Weights of a small transformer language model.
Training: a variant of SOAP for these matrices, 4139 steps.
Each number is 500 + 40 x the weight over its row's rms, rounded and kept within 0 to 999. Layers, rows and columns count from 0. Numbers have three digits each. The size before them is the row's rms in percent of the matrix's.

# layer 3 attention output (transposed), 384x384, rms 0.0748, rows 149-191, columns 128-191
094:492533573453510584442496498506449542517569509563483456486468448491430522464519511478497441450517444545488491560518517482421504517447472452503487442458537526531481546598522531476444522521556551
093:454508537562514458464564454545526583545535510523449540504456480543482503541505521476527482415498417576505518495509527455478516467507467494557453510541473468520458432508488559498478415442503489
092:542504454416488511504548496514510493548466460543522477458497485482534412511495513452537504551512561549482524412526544479535415452513590446547571473441495504498460536531470477505478501480459445
099:486503471432492517539480527442531560469515531465520531422455455482553533459453505471534476518564536527533441506462495489442469521522497486574492536548519494512539513447482474526483469487415485
092:525493511462512515491473604594486527495536510476430513538531528556517410513471547500559480549529497504515424420496504562563430424507519466587489535455475461476532591519454459515461498493535477
091:504552396518470494535574496519480539537423479510547487506520479488573520536504456552516559498451526519482475459512509569556458470498474541495583504514493495471483432435490434469443396483511500
092:474516492562533500516526436489455541533550468487470517514561493490511487503520530527458458497463395508433482438525560442520513561436440498586412492502559458528494504545477496541549531461509535
090:514503495484506475550524442520549601517475455516474510424475561463493448536519424550566504458446504503560476535506474514511478492534498534515479518510552510467488494503491497490524576508500471
092:489530550509505504382506470505500434531513528543541419508399532534468454523514502460472493556487539506516475462521543468487526466608455583558507467468461491519507482496499517574545503538475464
099:535514474439505521579477463511496493489436420451563487509543462451532559492528555500471533441453581549476538422539514514509492488550481406511513469516526505499521525540505447565452541514469512
086:568482550490567483470483526573537524446473472500479485456561523540530530550502504491425472479504491437484479490432547506461454527524501487522420504518493442466491477481483565529510531485510430
090:536480442554502479485496479474482500527442540560517525491469474448471522542459484537462564498445554538485539503409468497512546476468484533537548497536420516418498488506601515509529539506538481
094:511534490531475428469656535521555458493456500470504497479547545494514488484428547512460527491566494468548519515556528472517498495507452540542509461564495491468495536460491448486520518468532571
088:502434471465446507454513430486563512478410493484452493537421524527487514438502464551511474492570543403541507527473490507483479432498504452474550505457475466506438444543590518539538498456517522
095:527479441586458548522436474482464468470541563458425532450491455505522453488529416505477536440534484483498529468496532487564495509445581483584511513541506548494464569522488565548516552488539536
090:417537525542527571495478456487462531521472533511488437473459428583508534518455525468528521466453557566516412497488490561505504534480506525568464535461514414478569390519486474522531554552460499
097:473500519431503562527454524395494505491505499477518494591451536548488523398524448492546442518521508555514472535514453494555512515501494504478498520535532422545470506545522454528541457585431571
085:541442462543468422571539512503477518465491462487505502473575547489516477516564494509495508523425498413544487460459531532501487473563522480465508528433446497507434513456482458448484469425453516
091:361543466473574518527543522533514524539551482488447448505498494555524567462565554571502480493491472484571476538513514543478456491452500485580543536504527513486517532531439527503489475436498552
092:445485444492523472567489531467449459478450466501473522467455556511614498448478563521510500506478513555475475471480493523541454539534500577496592480492513422517514532567509483534510464573515497
097:493485532437507562530494522481523534466511516512397459501509501452542411454453480391534512524528527513460449479575531518492495552509477460500469530569469476443486475603536518506457500482458470
090:487517534515542425557503505502477515475509468485544537488541485518493504569499450537477556484470557564451533515497508526482512504520431485545544431516409464532487487505524511508437535517434565
095:504526586479476463518531411411541527473501511413483550529523464450476514494527517473486545518452518512538515508559475484498514451541520490563481539502479507449526465471548465532564461537587467
096:554529434472509458519476513502521427519519533537517465573484472542470489494517447511524473458455536588503498449467500561536539427530464518469476503415514482552563436482502457489407514552515589
095:488461439483504452467479543511457511473518477517450463485493477488509466547535438481441582438616519450502531488501502466500450516519467545514502504539431490534493486442505464488478477475560503
090:482534462516459460493490435567472483461493534461539448486505568463450475410531544481563474492471572544493512539452475458461474434515526571519505554513477504496525484460424462510549538472562513
095:412543494484503447471479456548512486518525492465587487531471432504490555511543497474492555506471465506557537500518476559472506532524531452518505446446497552484545490451521511384467527505592541
096:533542536503437505500406462514568528483499515423537487535495514489579550474592514518514447558550526486506503452466437446462484447478501462488498545447516541448570466508497536462491577487506501
097:524451500481487520573467496534536491537419421488537513512540484537491502489528379553548542446547490508491493524455466513511485505546433433465477474490492508480529489536561501471612507445466540
099:541540472414536535464517526419491483467493518437531486564412531490485581482551483483515519529596527548535464630509403573548518551471487469485451519488474507466508512536492474511529512568462467
096:445536481520449511498510490463552496540492471498525508501521485427473419503410527454463453513573555490464558535528499451475550522514519512475508472548494489513456522517496486462490503472508493
091:468516436453459527500502448506476520496494451498501549495534525509543466508486461455521410498458506489494519528425499492452520518506601478584506566461492444563480443512490578574494495487582515
096:438519539479471539510498484517510496554451529485546484538489534442477483541476545440512477468461453529503482496468524434463486495519511510499546495485503506431477487493455508496469507490516483
093:452485494497513447515459524454530516539507508529557544526473514498526493544517537533560570453523490450480570489468460398522540444451490469533537501479473524458520508519491503558476578460544529
103:520577404499525498521544535506495556516526502447478447527504490498510443510543547485514497513461504500493511433426432524488505479483517434501524493485492480567524577553419453554446495517514491
087:490468504548539528512506478489515503577466494505515447519451496452511520511498522504455583527610476575482420460515406491474491488511452442532538538533554538476466538457498529551550467463469466
090:449549581532553553534538503502523462562510484523455539476496432441536483528519499439515415481471465467504544479547538541527482424408571449475464433544523522539484504557469521489469535533478476
092:453496448507493543539503533474524500515492463462434460529510560555558494549483500453469452504541551485447475507520542515521491563520471437516437525470471525434520434528484420541516511548501534
093:492485455487499470533512511489524543470506535546494489531447482436503409573512494478545591464563510480507482537487445445482566530535473449508477496519503459554408401563493501554509505528526512
087:540509484435515505543513501514533437512492482520464548473471543568453473421589525506523524568559480459422493489537489502489512478537515508455480495459459494486477498502559470496529573475459464
094:449595581486470575499509548515450480523437593499483527496527501461520565452471486458507473517425504570458542497505495453534531520544526488442485454551479445449479443532498537532499524524493477
088:472470560402458509472460521452490525520528600501416500481521536560489511556512476509503487487444482370474499517534501524507497576473545419553564505508620515487520513514510559426515481539549507
094:469485436484506421511475569507515497422532561452505447465462421494568487462449450450474547532518544444513470543464514506471503476465474520571480560491531479479469507541546505472432508443439550
# layer 3 attention value, 384x384, rms 0.083, rows 150-191, columns 128-191
087:474567444476459504504531505577459463457490432462520472498539410404502506525487513512481483495518470443482448524499545519373501518490508547486503503425530543501504516440499449537511514542477462
084:444513558469540383480491440462515489573492513524452422437505524536448532397458500535503472558526523457508550498498494535515506514515495519488507510479434508474463534502535540500466528465550597
100:505474401519517562579561529579458527541507475473540512479471618539532511502515439461475552504465487530519558514486522489431429448506453464559555468493561469508445498546466552429508547528556516
085:463466531516465442508499456568540473523507486609518526384530469471504500463455545507491510473479531470524516542500546405510551497482483483479485497506501562507524481513486515522477499508537590
096:459535556466505473452526524519487603487539473547542523493525558492453489464497582415570537523531530467472565388451501460505487544502460492499468498533524492560472494578532559464519524496549415
090:524558536562539488493520541409519524469536548401520488526476481509482528540485512456510475489524537514524535558461492545539554503503505429430501467498540547537593473473500512513466485549528505
083:554589503434462505525499553449472475463511565495497481520498500557481479490518576480546544531528530532549499473448388515488439475518507520589493475493486490421536526479498541541475446464552537
095:426492525450509481488543442531495406509415509464431506480581461544528495453483510567451454536503456525426583524473431466471423474471543474475458495515464574502479612514499502469497508454464562
095:419499464475523484437485403411502466578561534501495489439489505623449541496427442525517514543490512523543506493495470474514524574449491448480509566495559581472472526476443545490484467490527511
083:374481488514498460510407428490609438518455547483492505504497406456517503496472551547483510531469480495480494510520532486535531512498531537525481482484445489463536515461488482559498519532521534
088:575509511480580531541483480481485494471489459427403478516512469514473576564554489437460548542516463536455541481517476487455476459527522524541479444464554480518450492527430500518490479519443466
089:494477436518484549519461485437500505563497491570516458476519468475449495491510494439532511440540514477435515486491509524477524458447522583443436532416503492543459462535500501477469440547511366
085:582554505419582518545539527484486476441536533393504561520518520488514475414580558498453562527481504533431504549496438471471556530513472522464473491472468429485479507466569506464476511475496473
088:509496496473497500511513558536544529500469433477579540511589547443541491526456419500480468508467513425525449503521492557538460554547457506490492473445543562482522435483515533524536464456473477
094:534494507484489435398444559570477408449517501463552525506507534438522558449539498510531509547481439500437586566465443513431477525578507534451534507544480499504480518551462501561530505484492590
093:514461467508544496540480555561481573459412521495440573558407539509545546494500531498498547539508490483564581441430477531477529462423565480459484529500488456529519500442469501502516548502567564
083:487513533495517504511477527496496569493559487486502491525444448524470552522522492516552431478513463503531469492474459488486560507387495486543462538471527366546470451459544446528446459582540464
088:509427488530467519536529539566530521446485487477543599472490561441489451435530394556562506483525502578452487493459476490541477480482544475458535511565507511530527420472469517526462462549488521
089:507525515516513490468479468539527512514449518527490472496553533571479524492455525375495451489481516504479581465456485522518482490490453576482421526516502460441464535431450519543506571507479525
091:509558502572424511380521497554463533507526462459604534472528501514448501560524439503480503499472509519509510469484554504424503490546519539452502488508554585576550483500557496523452504509568491
087:607491514524492597513497525462532538446500482494500545497477489534464517511440539498536532431549518504516493527466473477496498521465478471476452556437546480473435482561471523448465436498501487
086:470533505479424558485510550563478464467460437488494555613534489517480475451537427485512454462468428459557548498483519584500457501503488471465506491546487490500533540514481455496524513491502509
091:514397553487540490492456507519523473447472477501513533513457531466506500466416533530542455575564446457478519468577550549489519525558576443455528487600533468455513492534482569530601488521551501
093:517490521474492487485557457479534548582479483543461489521475474447521487517531529511482492531537511571476381477478445486566490430442507492564536417457487446428447482553502477527461470470573542
082:461490547472476527490540521458481451551495511529471479493559512505513531541580490497489425557445520447480519495515455569500457489551481463490470490512406507521465469510547492444485507506523460
089:557472511537478498489429481453462507488547478503495572574544520476503489510485423481524494461519515462481494485510481527514538453455487565532482488582485496627523500552489491564530488432512432
091:547428436483520492461526507554460484454513566419460553464515457586459497514527508515437495524453506539442430556560531488479487605508523494485486515490511500492494513576546506554599493437529448
095:529534447509555478482510446463514471463536491559499469526497525523492509477467548491553472465479494559509503529497518498518548450451550609541491457496478511464494548504469467511487497583537468
096:571489505512492546430468457527474566485548478470464586417472466512500500555464411494481588522379489403525554443493519479435491464494401430504493531458507444505484506508534505527459508552520525
094:580446477372559517550540471509500462527488533484482438465494517502528552550528599513435484476601488488485489514518533503580440416472498558567447547464461467537511509521475535490427478440503477
085:545507596539528533558487503529468510417520487441546493566477428547573558482501581536522414542517541518533488495589551481492495521452424479481451497560573513585553572404521445456488518516496486
089:519515446506547514545479536545555500492500508513449548463471489557532549456480499493486434557589501534465494430483508477475490560439536501535410513494479488506573475527601511504457448442516528
084:548501439490522534479476474504499447500566572531484508479502422478498539470514517475445493481550429524594465477458517485470498472491555536419556526567477469492484504505578515481568443495490531
097:444439599535550432515471419468542489584509499536494484425481565547480523523552459422458525491493560546466488450508499469548515527522469427551522513524514511466514502521540544508451477456508498
087:484494472502536505594563444534458540547507535489501487443506526522519556526565432522504473494446475481459582472471518520480491486506523615471522469494481477501532452535497466529437498467483498
088:592455491481484443546462480459495509526513463456466489525483530486505567510574510552512512495482569513530496535528505471566561606551480518504496488502541526534521530491480513570368485452550522
085:531436554544517354497502533549438477451438501470486451498527525485513581435465463444527518493508509481495489428462501449447515490502534491468532439492593538528447513556453578487435472457412543
091:531469561525587476432521492467492510481459493484440486407461545492418486463530505521516499597495523538492515493514480482528381494519534519513501497476437536470462566514462483457546505484462476
084:484397526492479535524442449484439446456516505495521428460477471467492496476472565444501539533528472424544475584486522454545497476461542497494593524547491472515537499474507519491498493583425450
089:607403534505541497490477491451475394479477542521454494540543546501559466501552531499525481496576529424491539512495549505539594493510589555524467506491471532509488532518491503560501518492460530
088:520512482525481451532492498493482455519444501498537475488456411530561514514454468518516463508506454570474479452474511499553512540507563469564511485516524509522502487548446505587529507537528580
090:492504479515544576502595478383549582477490471434532621506488523475505432524513445543515478454444494530478500547513513479445535519505435465515499489438517447509474546526501483486537500538536472
# layer 3 attention query, 384x384, rms 0.0758, rows 192-199, columns 128-191
079:519479455474497459473453503438505465512541482522468497465499507498542465535467509504455490519564488537507481503507445506515564532512488480475490587469499469553521461450579488547522540506430476
077:504573490507494507502528486499494511548471477582506456511444487504530474475553513515467516509552546588466507481512496518547584466505547403501502507480511570553537455590463477465548501400596540
079:530547504485521450621498498416475523455520528496554443439491532497515431530471456461486522498508514532538445460500484485502526488552403558485507476490470464491453520509487558560546493499474414
086:486528498478445474564507512484445443484418482474506492456495519531537421518458478544542455588510451522472531521534500524438465534507505506488458549511458547505460536533505551485547418482454513
082:620547519480486483493525512528454417425531482551534552499527502451525457505468428490505495523500501464557540518530514514478560521464482531485539591457525508537408514467431490489649462482539479
080:538556505433484480473481454539458498533561540517551558538464546487548488569510492642446446534502506494590525416529504467505474507503455548487488505525477489510509512498534520474515494384514493
084:554539527572488523496535569496467497475505553457532485437529474513573388477427511471446447446519427579494533504465526522478493521528503492534491562452495477495477567466471545503570522536539475
084:540571458469435497457449503512485445574466477496550465430473503482494494494451498554459456558470548513542529446440465444546532580478459533528442490475560515488481531526566511489526487508530433
# layer 3 attention key, 384x384, rms 0.079, rows 192-198, columns 128-191
074:519461464523450410452478516543521514546477491515504523430556421545469553441470497493534511437476489458452563497475573434444557502451495526460496542505518608469453446519410459450486519544574581
076:563495511475464504550473556486478456545521509546496488497441470545515523498424529492481499462554474436488546423484486528471499493542456541435523513536527526554479548466550540494461463616452520
071:555480566541515537481443458456453484510476534492517600509517536461549521562479534485540464447471539498511546514575511505507412563401499461515481546489532533512460464468444494493465487489460497
078:501513533474433531507531435514478500497532529558541557531491558514469543521416521541486508538484513438522462473460548497514522478507466542453498528538475537557489627543556446491494524464532413
081:505475556431511514489437430550488480464482493487522488554489572476422546529478526545543499530530469571483476417549419581481494516519530430512463540531463484519474602477520449429389548539536497
071:495521483466506483455468456376508481495513517488508534496430486448491504521500526411522465499536529535485491535479504495584515558502540432461489480557538518484446466499541538508448514490455471
076:486475501526575469477492431437512508495479481606496530571476556505466562489459514472424452540557477523561412531570486476539493523491570511489529474535521555485425550530546483478465550458495494